config.yaml
d_model: 64
n_head: 2
norm_eps: 1e-05
bias: "all"
parallel_block: false
init_std_up: 0.0189
optimizer: "muon_variant"
lr: 0.00853
beta1: 0.95
schedule: "wsd"
decay_fraction: 0.493
final_lr_fraction: 0.1
seq_len: 512
z_loss: 1e-05
Each number is 128 + 32 x the weight over the matrix's rms, rounded and kept within 0 to 255. Layers, rows and columns count from 0.

# layer 3 attention query, 64x64, rms 0.359, rows 56-63, columns 32-63
[[106 144 122 134 161 137 140 116 123  79 101 113 116 105  94 120 137 120 126 135 126 155 138 128 131 131 118 130 127 145 134 102]
 [129 130 116 123  72 135 138 125 159 137 138 107 157 118 158 129 121 128 130 143 127 108 164 107 100 144 105 148 111 121 134 140]
 [ 70 106 122 111 138  92 121 164 120 118 127 139 136 131 173 141 125 163 127 135  88 121 126 124 119  83 129 148 119  94  89  91]
 [141 106 131 130 144  91 104 139 100 152 125 139 132 131 133 130 133  93 160 133 129 155  90 123 132 103 123 101 135 118 142 121]
 [139 138 136 122 121 118  97 109 136 134 138 155 148 127 127 127 125 138 135 149 108 115 136 114 123 152 128 106 141 143 111 109]
 [133 104 109 131 106 114 164 156 128 112 137 125 182 136 157 158 118 165 113 144  83  72 189 126  92 105 131 125 108 156 101 127]
 [140 113 152 121 157 129 134 139 126  94 151 128 131 156 104 134 123 138 133 107 113 142 134 123 141 145 121 106 134 115 102 111]
 [ 92 135 121 126 165 108 109 147  82  98 157 146 127 141 137 124 131 131 137 106 117 120 128 104 127 131  91 190  98  82  92  90]]
# layer 3 attention key, 64x64, rms 0.324, rows 56-63, columns 32-63
[[147 102 120 121 103 154 118 110 105 156 142 124 144 142 124 138 147 120 130 141 138  85 117 144 152 137 119 120 136 145 142 143]
 [125 114 117 124 154 125 146 143 151  93 143 136 147 136 134 147 124 148 127 123 106 142  99 124 112 109 137 136 145 110 130 138]
 [144 146 148 154 186 122 122 127 112 127 155 114  93  94  83 137 118 114 150  93 118 144  91 115 141 114 100 102 130  97 132 126]
 [114 145 129 129 132 151 140  95 116  94 113 131 113 128  97 131 127 115 119 105 135 127 150 111 154 136 125 151 121 148 129 133]
 [118 123 125 136 124 140 146 143 122 132 123 119 129 137 132 115 127 125 104 120 129 153 110 128 132 116 138 135 145 134 142 156]
 [118 129 141 130 163 113 162 158 131 112 161 126  95 115 143 149 140 126 132 120  98 165  79 123 105 112  98 107 136  56 125 123]
 [116 149 122 134 118 110 110 116 113 128 123 145 144 113 102 115 157 123 128 115 132 136 148 125 132 139 133 151 117 132 119 107]
 [131 136 150 169 146 113 123 121 108 152 145 119 134  88  92 127 146 111 160 120 137 135 112 161 136 117 145  76 139 150 106 142]]
# layer 3 attention value, 64x64, rms 0.366, rows 32-63, columns 32-63
[[149 107 202 120 123 145 101 141 131 135 122 210 106  55 113 138 121  80 114 131 154 121 142 111 110   0 124  99 127 149 184 142]
 [201 128 109  90  87 109 186 113  63 104 125  60 153 160 136 105 130 121  95 104 165 161 118  90 165 110 161  63  89 116 164  97]
 [ 94 118 148 142  82  97 129 179  90  70 155 118 157 105 106  87 190 172 142 100 163 165 160 136 115 163 109 191 160 117 103  90]
 [134 142  95 183 192 109 111 143 120 103 112 147 115 161 152 111 113 132 166  99 121 109 133 153 121 128 117 123 170 134 148 103]
 [143 181  78 124 154  52 109 128 154 156 107 135 107 146 108 134 113 111 121 128 120  48  91 162 117 141 103 120 191 172 122 162]
 [171  54 109 145 138 125 102 111 175 130 164 183 148  76 179  95 218  76 140  75  90 152  96 136 108  80  98  84  79 135 121 113]
 [ 70 189 103 146 180 125  91 116 109  95 121 137 151 132 139 130 129 165 123 111  82 161 166 111 143  29 145  65 141 142 135 141]
 [116 177 144 107  85  51 121 134  81  60 121 108 139 139  71 110  83 181 138 120 161 143 102 141 147 147 189  40 216 176 166 145]
 [133 164 161 123  88 110  86 151 109  75 121  79  65 117 138 133 117 110 182 119 120 111 121 147  81 111 114  77 136 175 192 145]
 [ 90  99  55 118 108  84 121 202 122 125 113  84 124 139  79 178 152 180 137 110 155  82 119  88 119 140  83 175 180 166  97 149]
 [195  89 141 124 137 115  95 182 114 111  97 161  72  99 133 162 113  81 186  95 179  75 127 105  80 107 110 144 148 142 209  84]
 [130 155 123 134 230 139 138  98 117 161 124 197 168 161 131  44 108 107 100 135 151  96 176 121 141  86 139 136 118  49 100 144]
 [114 236 105 140 137  79 119 139 106 110 158  99 130 155 118  60 126 148 103 114  99 106 144  89  73 103 141  87 119 154  86 129]
 [ 82 255 126 167 140  79 150 145  99 128 181 112 154 151 136  78 107 158 108 169  97 118 147 110 117 172 160 121 129 151  91  98]
 [112  71 241 154 121 171 103  84 161 167  95 169 122  80 167 115 182  50 170 200 107  86 164 105 191  96 126 123 177 152 123 153]
 [147  64 143 102 156 223  88 109 154 130 103 165  93  66 145 190 110  66 122 150 104  73 106 207  55 109 124 147 117 117 201 159]
 [105 164 109 122 136 136 134 121 115 117 101  54 143 151 158  97 151 110 142 173  94  47 125 145 116 131 116 111 131 171 112 154]
 [166 149 139 125 115 147 152 149  87 112 135 143 117 163 116 192  57 109 139 103 159 149 106  91 125 132 138  87 129 119 181  89]
 [141 100 126 113 109 120 160 127 120 119 108  23 142 160 150  82 165 139 135 154 134 115 128 111 156 156 132 145  90 144 100 115]
 [135 118  94 117 136  87  88 129 161 134 138 166 127 142 111 152  54 134 128 106 131 151  57 196 113 198 140 157 136  91 120 110]
 [ 81 156 164 122  82 138 115 184 140 178 152 175  92 102  71 201  54 152 144 182 142 127 143  78 120 157 149 176 137 128 123 120]
 [154 188 207  80 143 160 146  57  59 120 113  28 161 133 190  58  96 104 135 233 107 110 101  91 110 167 194 107  29 150 154 125]
 [ 44 185 136 101 110 137  88 133 141 169 141  37 124 192 120  93 153 127 136 152 117 118 184 132 112 191  96 169 131 115  89 160]
 [103 167 182 141 164  54 136 105 142 195 161 107 120 173 161 123 155  78  97 142 105 164 166  54 215 126  98 115 103 142 137 130]
 [113 109 167 101  95 133 134 107 124 119 157 141 157  76 103  72 202 122  67 144 131 122 152  73 130 112 120 132 110  96  47 181]
 [129 194 154 103  56  99  95  87 185 153 154 170  87 113 109 210  89 106  53  91  85 214 130 123 158  62 133  31 120 141 145 130]
 [142 113 207 141 141 174 107 102 132 174 139 147 115 120 168 119 106  60 110 172 129 144 139 133 148  87 147 126  86 106 204 119]
 [102 141 182 176 144 193 148  78 137 138  95 115 148 119 194 121 182  91 171 204  82  71 155  80 169 134 125 107 158 173  85 151]
 [108 179 114  91 124 103 186 174  85 133 186 134 149 173 101 126 110 122  72 131 173 128 177  89 177 191 114 118 112  63 148 122]
 [104 167 157 150 163 115 140 104 132 125 133 125 122 164 148 141  87  83 124 135 129 118 116 167 164 123 109 104 159 121 158 191]
 [109 206 161 164 179 113 168 173  67 143 132 172 130 144 128 142  22 117 168 218 153  48 107 104 127 145 139 126 163 157 154 141]
 [206 144 121 113 116  88 139 130 138 208 156 158 119 140  96  76 115 141 112 123 152 115 109  92  49 220 145 216  83 122  68  46]]
# layer 3 attention output (transposed), 64x64, rms 0.834, rows 32-63, columns 32-63
[[150 168 157 136 190 108 126 141  99 111 182  78  97 180 146  84 115 179  92 144 126 160 128 152  92 229 125 140 123  66  46 115]
 [ 77 164 131 169 172 144  81 121 116 170 149 136  97  98 130 194 128 138 137 157 118  76 172 162  50 102 105 124 151 152 143 120]
 [156 146 152 152 105 155 148 101 118 122 157 136 132 120 158  91 100  92  87 174 133 101  71 175 137 116 158  29 159 152 144 179]
 [ 97 138 115  78  60 148 130 115 110  94 132 145 100 127 127  94 143  84 156 113 146 145 137  83 147 166  87 155  86 141 109 146]
 [ 71  76 120 105  44 124 211 134  84  90 187 125 144 122 169 111 118  78 122 117 119 165  97  67 161 147  89 210  70  32  97 130]
 [103 181 162 154 209 172 155 113 166  86  79 105  69 181 108 158 101 139 135 147 115 147 116 153 127 200 102 199 185 138 147 133]
 [200 158 101 104 135 144  48  95 125 178  75 126  49 125 131 114 135 123 167 140 168 165 119 131 104 196 100 218  89 147 138 115]
 [153 165 144 113  60 111  91  80  73 156 145 177  81 125 144  98 178  84  80 164 139  75 105 133  66 188  94 145  72 105  91 133]
 [105  97 158 106 102 111 197 127  87 114 202 165 143 114 139 148 146 171 105  96 154  79 148 139 148 148 111 146 119  37  72 114]
 [207  90 140 123 127 164 112  88 117 188 199 139 136 131 183  64  94 106 144 167 170 195  23 102 177 152 110 111 121  53 201 169]
 [ 77 107 186 115 131 127 151 116 101  92 224 128 125 142 178  96 129 135 128 140 149 160 116 122 153 198  93  62 145  33  77 172]
 [130 179  29 116  96 131  80 154 170 119  89  73  93 125 133 155 141  70 198 128  61 180 194 105  70 164 115 142 100 222 108 138]
 [100 119  99 150  98 152 163 120 114 128 130 124  86  76 188 198 124  86 159 168 125 159 120 130  81 122  95 154 110  93 147 111]
 [151  64 105 135 102 116 160  93 103 115  78 128 105  75 134 159 153  54 115 134 164 166  97 135 105  66 132 124 129 142 169 103]
 [203  73 142  65 136 129 211 185 120  46 126 108 100 168  85  69  47 157  95  56 100 174  85 150 126 185 161  93  48 138  48 181]
 [109 140 157 133 148  78 159 172 139 169 205 104 190 172 127 108 109 201 113  38 120  75 202 109 176 190 181 126 148  68  57 137]
 [162  73 120 116 114 120 201 126 105 166 189 145 106 106 131 157 103 112 130  62 126 128 142  94 128 129 128 178  88  90 131 157]
 [119 152 159 126 152 106  45  81 119 170 111 149 110 133 153 128 196 131 157 166 192 102 145 135 105 144  96 125 141 113 123  88]
 [130  84 129 156 165 153 173 123 115 129 169 144 124 109  95 172  92 128 107 105  90 128 127 125 111  58 139  78 158 151 157 169]
 [ 65 147 123 114  50 106 120 103 146  72  63 153 181 141 119 131 211  79 126 153 127 134 153  95 188 105  89 164 144 114 126  79]
 [225  47 131 128 152  75  87 121 134 131  89 133 161 144 137  76 175 132 110 161 181 197  44 162 156  99 157  49 150  85 150  99]
 [ 88  69 138 155 184  42 198 122 125 154 142 132  89  82  93 255 151 137  94  32 111  91 245 154  56  62 142 120 155 146 129 119]
 [225  55  83 170  84 134 123 132 131 169 144 147 173  85 183 153 121  81 172 127 104 176 105 154 157  58 155  82 118 159 137 194]
 [189  17 126 111 156 134 133 130  50  42 100 127 176 150  88  96  61 101 128 116 130 255  39 179 135  98 150 201 114 191  93 142]
 [161 128  89 139 139 159 187 187 157 109 136  75 143 119 149 171  27 145 121 150  62 138 101 184  79 139 186  95 124 143 123 129]
 [ 73 133 160 145 101 117 100 156  72  80  65 135 187 131 156 127 116 180 120 195 144 124  96 171 117 119 127 255  87  77  50  25]
 [128 106 130 127 167  91 124 147 103  64 135 106 160 154  68 128 136 159 105  80 124 157 189 147 129 116 139 119 143 165  50 113]
 [203  70 132  67 152 133 200 148 150 134 112 121  49 110 103 131  73 140 137  46 142 144 104 107 109 150 152  91  45 147 146 175]
 [233  81  76 153 137 117  26 113  93 167 116 128 196 132 133 114 123  64 151 181 132 160  77 179  83  96 177 135 169 213 115 124]
 [146 124 111  56  80 100 148 144 101 114 126 148 170 125  92 111 158 134 135  69 141 110 185  84 148 126 128 198  72 142  81  91]
 [210  56 108  46 128  52 148 103  99 141 126 143  89 133 100  96 213  89 119  63 189 163 145  81 106 144  99 155  85 110 128  81]
 [  0 101 143 224 110 128 178 146 146  62 138 108 152  98 199 188 128  75 124 188  72 150 111 145 112  40 118  13 188 112 157 152]]
# layer 3 MLP up, 128x64, rms 0.33, rows 0-59, columns 32-63
[[204  73  89 163  93 167  97 117 117 111 108 139 148 162 109 123 125 166 138 159  58 176  98 126 108  95 156 191  60 136 154 121]
 [154 120 111 119  70 171 167 152  98 173 134 128 150 173  88 177 122 170 113 143 145 150 112 103 142 138 164 119 130 133 109  92]
 [143 134 128 117 123 159 123 134 149 106  56 120 119 133 113 148  83  40 116 143 141 104  56 149 111 138 110 120 146 174 166  75]
 [117 108 125 149 115 133 135 140 139 109 160 174 157  76 125 194 132 146 107  93 180 135  83  99 103 111 155 110 129 123 101 146]
 [ 82  90 135 160 108 103 216 135 126  88 142 136 142 142 119 156  82  73 136 128 107 134 157  87 115 172 113  91 143  56 144 171]
 [115 125 140 108  97 133  81 131 160 102  76 142 160  75 141 159 182  22 158 154  83 164  90 122 115  96 147 142 101 150 129 110]
 [164 187 137 119 183 150 150 110 143 134 129 101 111 130 169  86  93 121  98 168 105  83 127  58 121  86 172 148 127 118 198  79]
 [171 156 141 132 108 106 132 187 139 157 102  96 147  82 116  74 131 180 111  95 116 128 165 136 212  89  89 122 159 152 172  80]
 [107 127 149  88 189 157 102 149  82 123  61  89 112 113 186 126 151 132 108 113 147 131 121  48 144  39 103 130 142 188 205 111]
 [166 147 136 154 138 122  40 137 160 129  57  78 125 126  91 145 138 171 119 110 132  95 185 168  67 123 103  92 127 204 143 121]
 [146 129 158 169 118 139  94  82 141 157  61 121 173 123  77 116 131 120  99 139  73 143 152 100 144 142 157 105 159 151 105 140]
 [111 124  61 145 120 114 168 111  84 143 170 180 200  96 120 129  77  88 138 116 121 125 132 158  79 136 167 189 179 108  79 152]
 [ 93 110 147 133  95 138 201 132 138 133 103 122 176 132 129 117 158  84 183 154  96 164 171  94 123  76 126 125 170 181 118 102]
 [154 151  87 143 134 136  82 130 116 171 108 137  68 117 106  64 149  85 141 152 110 160  82 118 137 130 134 115 136 136 132 145]
 [123  93 170 144 154 164 107 117 123 163 125 178 132 116 106  90 141  88  93 159 111 100 134 109 149 102 149 183 154 105 126 125]
 [120 100 160 110 157 113 154 176 160 121 160 153 118  92 100  99 148 100 160 189 139 145 154 178  95  89 155  94  51 188 128 160]
 [ 79  82 179 188 133  89  47  42  60 108  90 198 136 208  18 170 143 153  80 152  55 143 159 120  76 138 119 195 107  85 104 162]
 [136  74 145 158 139 178 139 112 136  95 119 127 119 141  76 143  95 149 146 160 173  90 105 220  93 118 167 129 169 113  75 145]
 [160 154  78 166 131 136 131 101 122 181 109 103  83 135  72 136 112 116 173 155 115 197 105  71 162 131 135 132 101 114 103 145]
 [140 234 165 119 118 108 174  52 156 158 102  94 152 114 131  53 166 131 142  68 122 111 130  69 139  78 114  50 144 139 180 132]
 [ 90  53 141 131 176  91  80  93  67 156  81 140 139 174 113 148 113 174 114 130  66 157 146 138 108 174 114 130 131  61 111 116]
 [ 99 169 140 164 149 180 100 150 180 150 146  68 134 164 147  80  56  87 106 124 131  60 101 133 113 114 141 112 131 144 139 118]
 [ 94 141 127 174 115 109 139  77  96  38 104  76 179 156 163 160 136 147 122 147 185 162 109 106 154 101 103  61 187 136 125 160]
 [144 116 106 120 190 135  92  95  76 145 145 135 103 156  97 117 146 157 116 103 142 156 160 168  98  87 134 132 142 177  94 128]
 [203 100 131  83 160 161 116 151 160 102 110 128 105 122 149 159  92 131 104 100 130  62 132 157  63 149 136 136 125 180 102  65]
 [159 175  80 154 105 154  93 126 167 149 133 109  91 155  77 118 104 128 189 150 126 118 181  93 116 110 139 115  62 114 123 135]
 [145  97 136 129 129 128 136 142  77 161 152 134  89 190 156 120 102 114  78 125 102 125  54 138 168 139 178 104 120 111 134 162]
 [181 107 139 137 177 114 116 106  85 111 102  99 126 134 120 113 138 102 111 114 137 184 126 126 147 111 119 148 114 154 139 121]
 [119 150 151 159 153 132 133 154 129 100 119 122 137 151  74 134  86 117 101 134  80 146 178 156 150 113 121 107 141 153 109 103]
 [ 97  94 129 144 129 108 136  92 174 185  83 110 188 105 141 133 190 102 116 135 121 123  57  94 144 122 186  95 131  82 148 154]
 [105 100 133 147  66 153 135 138 201 154 137 192 137 119  54 137 148 105 118  96 136 119 118  68  96 118  77 153 140 149 134 107]
 [191 140 177 152  56  98 148 114 127 134  98 134 201 102  78 161 132 171 110 129 103 109 123 165 139 202 180  90 112  62  84 162]
 [112 143 169 201  91  80 139  86 180 152 145 134 123 160  82 160 197  33 156 150 109 127 144 141 204 183 110  99 120  88 143 142]
 [129  90 148 153  73 156 144 154 107 154 112 152 181 130 129 138 153 102 104 127 168 165 134  60 113  95 173 116  60  89  57 166]
 [161 137 101 111 169 134 127 130 108  86 151  89 118 128 134 151 172 160 177  92  73 154 144  87  97 126 138 115 117 155 134 135]
 [155  77 174 147 113 105 120  80  82 155  69 132 155 138 193 142 165 162 162 158  70 162 194 114 100  74 113 157  90  82 128  82]
 [193 127 113 111 131 147 124 132 108 126 115 131 129 153 112  82  97 133 130 155 155 111 136 102 127 102 120 125  97 138 105 148]
 [115 120 150 164 178 119  99 103 135 110 114  85 132 155  97  88 110 145 148 152 182 177 171 125 139 153 100  62 100 113 174 181]
 [103 153 134 119 150 158 174 173  46 138 114 126 103 141 123 115 171 123 115 152 132 135 131  96 130 152 190  80 179 142 114 108]
 [ 98 184 140 118 141  88 153 133 155  90 109  92 150 170 119 131 163 102 116 172 130 168  98 144 145 114 108 142 150 128 137  94]
 [153 136 116 148 106 111 144 148  98 128 131 137  89 135 123 141  78 161 146 117 158  90 138 114 125 126 140 118 134 100 139 117]
 [128 167 103 124 133  89 192 166 108 108 111 147 196 115 139 103 129 123 120 139 167 147 124 153 111 123 143  80 163 104 119 120]
 [145 123 119 133 140  89 132  96 157 112  91 107 128 131 129 142 131 108 151 157 107 110 149 123  99  93 115 105 195 144 115 110]
 [139 166 176 121 145 139 119  73 103 164 129 126 110 138 195  63  91  78 122 162 128 172 132 117 187 107 120  53 104  74 187 164]
 [139 135  94 114 107  89 221  70 131 122 146 104 126  41 154 134 180 125 102 180 179 142  62  87 162 135 113 107 201 109 134 137]
 [139 101  94 132 108 110  94 127 179 138  91 165 112 119 103 155 156 100 143 124 146 162 140 160 186 114  63  85 155 116 153  77]
 [107 136 142 152 143  89 114 146 116 161 113 109 103 149 139 148 123 139 127 116 115 153 167  95  94 175 133  63 100 136 135 131]
 [159  84 108 211 123 125 156 129  65 130 144 140  87 151 132  91 142 134 139 144  71 145  98 119 163  90 198 173 175 149  81 173]
 [138 163 121 103 123 115 144 132 134 176  94 105  73 149  91 154 108 113 131 109 119  92 168 145 149 111 139 159 138 110 115  92]
 [116 105 147 174 183 126 112 114 106 130 126 136 158 153 108  87  77 114 163 188 130 143 111 176  59 167  97 197 201 122 178 155]
 [108 124 131 147 151 190 106 113 190 124 125  96  83 117  97  68 113 118 113 118 135  76 128  69 207  85 120 156 162 165 132 114]
 [105  94 102 131 117 117 160 137 104 111 125  97 182 145 176 127 165 133 140 102  92 115 120 148 122  90 165 158 158  95 120  81]
 [ 98 189 102 113 172 144  86 141 153 146 109 167  94 145 142 122 113 119 148 128  92 140 135 113 103 146 157 132 133 144 146  85]
 [173 144 106 149 131 129  72 153 118 144 183  76  97 115 135 162  96 147 128 159  93  96 162  65 114 143 156 159 133 164 128 175]
 [125  55 136 137 143 108 108 115 130 159  87 152 142 128  90 172 143 161 117  70 189 150 135 128 164 104 154 137 112 130 136  55]
 [129 114 165 113 116 169 128  91 123 144 119 115 113 114 123 117 127 106 105 174 132 164 127 140 138 117 116 120 138 115 139 159]
 [157 151 170  94 157  98  66 152 132 120 144  85 154 176 124 110 121  71 200 123  60 126 144 124  98 137 111 172 135 137 127 162]
 [138 111 156 104 137 140 159 114 157 119  79 118 145 106 135  67 102  85  92 148 116  81  57 124 121 139 172  79 200 109 199 137]
 [102 113 148 108 124 125 131 133 154 133 113 119 150 130 104 154 148 128 113  80 124 141 127 108 150  87 112 142 137 103 136  86]
 [128 163  50 147  79 121 143 151 108 135  96 100 107 136  97 122  94 127 122 147 165 116 111 158 117 116 132 137 158 137 139 139]]
# layer 3 MLP down (transposed), 128x64, rms 0.352, rows 0-59, columns 32-63
[[175  82 200 161 101 143 176 114  64 113  75 167 188 168 137 158 135 167 115 144 129 103  85 127 255  65 140 103  86 134 115 180]
 [134 120 117 151  96 128 154 132 148 165 132 145 131 147  90 170 150 148 142 133  88 168 137 112 127 159 145  97 130 146 125  77]
 [149  74 119 120 125 155 100 120 122 180 100 117 152 130 124 174 166 160 112 109 110 189  81 131 114 101 177 111 102 129  72 149]
 [123 132 150 148  65  76 125  71 105 148 128  90 149 124 144 130 150  98 139 128 154 193 186  99 210 127 136  68  87  70 156 166]
 [155 110 144 158 141 177 111 106 184  42 143 155 134 162  66 189 171 142 109 103  95 148 104 120  70 132 169 160  86 140 138 129]
 [ 93 118 157 117 118 125  60 160  86 130 120 100 138 125 176 181  62 168 131 153 118 133  92 168 147  97 129 124 113 100  75 158]
 [ 72 102 161 121 139 151 190  85 129 125 148 128 139 166 157  81 152 110 185 139 121 108 116 120 130 115 168  85 109 140  70 118]
 [ 74  99 153 145 128 126 136 141 179 102 142  82 132 116  82 121 138 142 108 144 178  84 109 145 103  68 143 160 152 134  98 128]
 [124 162 174  85 110  89 116 135  97 107 108  41  84 140 143 126 192 108 136  78 114 123 114 126 141 141  93  93 122 196 144 129]
 [159 118 114 170 126 126 114 109 223 163 157 176 150 107  89 123 146 112  97 136 111 102 153 164 130 122 141 107 124  82 152  80]
 [ 85  99 115 158 118 130 138  46  87  95 141 185 129 125  84 129 103 126 119 181  86 131 162 133 148 169  90 104 145 129 184 129]
 [ 83 151  90 149 163 123 135 135 119 136 165 134  90 122 115 123  28 115  96 144 142 129  91 154  98 168 161 170 145  82 147 126]
 [136 100 147 153 121 127 167 169 146 138 108 150 108 144 135 111 156 127 196 124 130 161 133 107 107  98 125 115 142 140 171 128]
 [ 70 120 184 115 159  68 119 171  95 137 152 132 113  68 134 206 157 140 132  97  90  73 202 128 143 117 113 146 167 128 158 127]
 [139 133 133 135 140 112 120 154 144 130 139 117 170 154  83  63 137 115  78 107 145 141 116 103 140 173 113 149  95 123 158 147]
 [151 110 115 107 152 111 162 185 129 118 160 127 133 119 116 111 184 122 151 166 130 126 118 147 123 124 155 116  69 115 175 161]
 [ 82 100 194 161 192 150 103 178 100 151  78 255 114 192  91 123 152  83  75 195 140 170  59 170 136 102 135 205  30  98 108 154]
 [193 184 123  98 152 120 117 130  92 113  91 121  90 124 150 132 148 167 102 146  95 191 131  92  75  96 114 174 135 166 146 102]
 [123  88  92 119 146 142 143 111  94 111 180  92 146 142 114 121 107 143 184 110 104  98 117 120 137 129 185 117 124 108 145 174]
 [141 104 155 127 162 122 136 126 183 165 226 131 176 136 121  72  98 136  70 129  77 122 152 137  94 127 149  94  90 207  82  94]
 [153  89 163 108 135 124 119 136 145 173 172 170 157 152 143 127 176 114 109 160 102 128 182 143 173  92 125  37  74  60  93  59]
 [151 110 169  91  65 134 156  96  45 107 154 151 126 131 154 128 124 165 163 152 102 108  71  56 123 104 112 134 120 160 150 113]
 [102 147 139 121 107 140 123 195  92 169 146 118 130 138 144 164  56 151 143 138 122 187  79 158  87 148 107 114 159 135 163 141]
 [131  98 174 149 107  70 117 108 114 142  99 157 148 146 158 120 132 112 136 139 101  84 134 100 189 133 164 108 169  84 155 132]
 [ 79 114 138 177 171 118  91 205 126 179 107 142  77 218  93 153 105 183 142 124 129  79 100 170 103 124 110 189  95 148  98 132]
 [141 109 140 150 129 133 145 120 202  72 126 109 102 149  97 194 118  44 111 143  85 114 111 175 124 129 151 123 137 144 146 104]
 [139 166  76 139 144 108  92 111 151 159 109 137 111 155 107 169 152  91 157  98 112 110 187  42 149  83 108  95 113 102 128 104]
 [123 131 146 141 155 113 141 145 125 130 103 142 108 132 123  87 136 116 144 124  95 110 110 141 116 108 167  85 111  95  93 117]
 [181 156 131 161 151 127 168 142 131 103 133 137 167 124 108 130  94 143 100 108 119 145 131 160 150 128 128  99 146 120  86  98]
 [118 103 162 141 154 104 142 151 118 145 156 162 197 154 151 167 109 189 171 118 113 136 113 103 108 158 114 128 103 152 123  47]
 [111 143 163 184 140 162 135  98 133 198 151 167 102 118 174 142 103 158 124 175 117 120 113 101 127  89  90 101 149 155 132  84]
 [181 101  93  78 116 164 122 130 121 164 140 141 116 150  98 125 215 186 127  99  90 147 140  81  46 117  47 136 105 136 105 108]
 [178 110 190  38 116  94 135 138 127  27 102 137 131  53 120 135 170 125 165  95 162 163  95 145  39 149  98 132 184 233  78 156]
 [ 69 141 125 100 181 164 109 168 164 177 137 131 122 110 121 151 149 153  67 161 134  49 117 111  91  87 144  96  74 168 129  90]
 [133 135 155 124 132 145 158 115 100 129 127  86 121 108 116 124 142 149 181 126 132 147  93 144 114 143 158  99 140  83 109  99]
 [142  85 121  68 108  78 136 128 120 149 146 194 136 189 112 112 172  98  97 122 121 185 120  88 103 106 123 127 104 102  78  89]
 [107 161 128 130 156 178 121  56 141 113 153  95 152 134 188  86 135 139 129 164  81 114 121 105  92 149 148 116 126 129  90 145]
 [ 87 185 102 150 134  84 154 125  92 138  83 124  97  98 123  91  86 133 133 132 166 118 136 127 140 148 167  83  71 119 157 109]
 [123 132 119 142 138 139 178 132  52 143 118 100 128 123 140 140 225 160 162 120 138 147 130 106 164 145 152  95 198 129 110 111]
 [154 143 136 147 159 164 142 128 105 136 121  89 175 106 133 133 118 183 141 160 101 147 107 120  82 138 149 133 180 169  86 110]
 [174 125 128 138 174 154 116 158 115 106  92 108 151  63  87 158  48 159 128 125 103 145 116 156  67 127 122 120 131 139 112 120]
 [142 190  81  95  79  99 118 113 124 128 103 157 119 148 113 119 115 109 161 149 149 106 137 100 155 119 160 120 132 130 129 118]
 [162 127  88 111 106 123 146 116 131 153 128 146 117 126 160 129  81 106 109 146 107  92  96 144  84 152 129 114 132 109 117 157]
 [ 81 179 158 119 139  93 136 135  67 136 130 154  97 152 159  99 103 134 128 109 120  96 213  95  87  61 125  84  87 158 138 131]
 [101 193 120 134 163 126 132 123 135  81 160 135 160  91 131 180 129 103  90 181 104 121 110 108 203 183 156 136 123 132  77 169]
 [142 130 122 166 136  94 118 129 159 134 119  52 107 159 110 185 102 160 136 159 166 107 131 154 103 162 132 184 160 117 140 126]
 [160 153 117  89 156 183 175  85  92  94 147  94 200 138 155 116 150 131  97 120 121 122 133  98 135 151 126  93 162 126 123 150]
 [ 85 147 110 147 138 169 136  85 179 112 107 110  89 143 108  83 155 122  86 121 135 110 160  95 141 111 148 106 134 102 169 149]
 [134  48 111 131 138 109 132 127 108  93 165 131 137 148 123 121 130 132 115 152 144 183  59 107 136 188 148 114 137 111 101  87]
 [114 126 125 112 201 133  92 139 163 100 177 142 214 136 116  83 160 109 115 142 134  69 108 141 118  99 155 129 119 126  99 132]
 [129 173 140 135  84 150  98 142 155  78 122 131  96 151 125 105 133 165  57 163 153 169 140  64 125 102 157 119 104 120 133 177]
 [136 148 110 148 166 145 182  97 112 148  94 164  63 104 173 104 178 147  98 150 127 102 112 144 113 115 121  88 156 138 153 159]
 [163  60 121 114 144 151 150 121 114  91 164  85 153 106 127 120 104  89 115 135 123 126  51 170 128 158 137 125 156 171 175 156]
 [127  97 169 173 154 133  97 101  90 116 146 124 111 139 145 212 144 133 151 123 138 129 136  65 111 115 130 157 147 128 115 153]
 [139  92  88 151 152 126 119 191 131  91 150 107 146 117  58 109 124 152 133 143  90 138  96 128 103  96 152 200 144 109 105 173]
 [123 122  99 130 151 121 155 159 122 110 130 140 145 129  94 133 117 154 125 122 136 133 122 142 133 118 140 110 126 133 115 125]
 [109 156 175 138 118 101 111 137 118 104 123 114 137 130 145 124 128  84 185 145  74 156 158 145 112 137  89 123 139 102 159 131]
 [175 140 137 138 179 140 142 113 203 133 109 126 153 141  75  66 140  78 149  92 100  93 152 134 147 125 104 151  82  54 160 102]
 [118 186 147  88 154 196 161 111 153 109  89  97 109 118 131 110 183 132  78 113 138  87 184 108 103 165 145  78 112 127 138  77]
 [112 110  76 155 108  72 169 114  88 165 156 142 123 167 132 126  86 142  66 117 156 152 141 142 139 128 106 146 165 106 155 131]]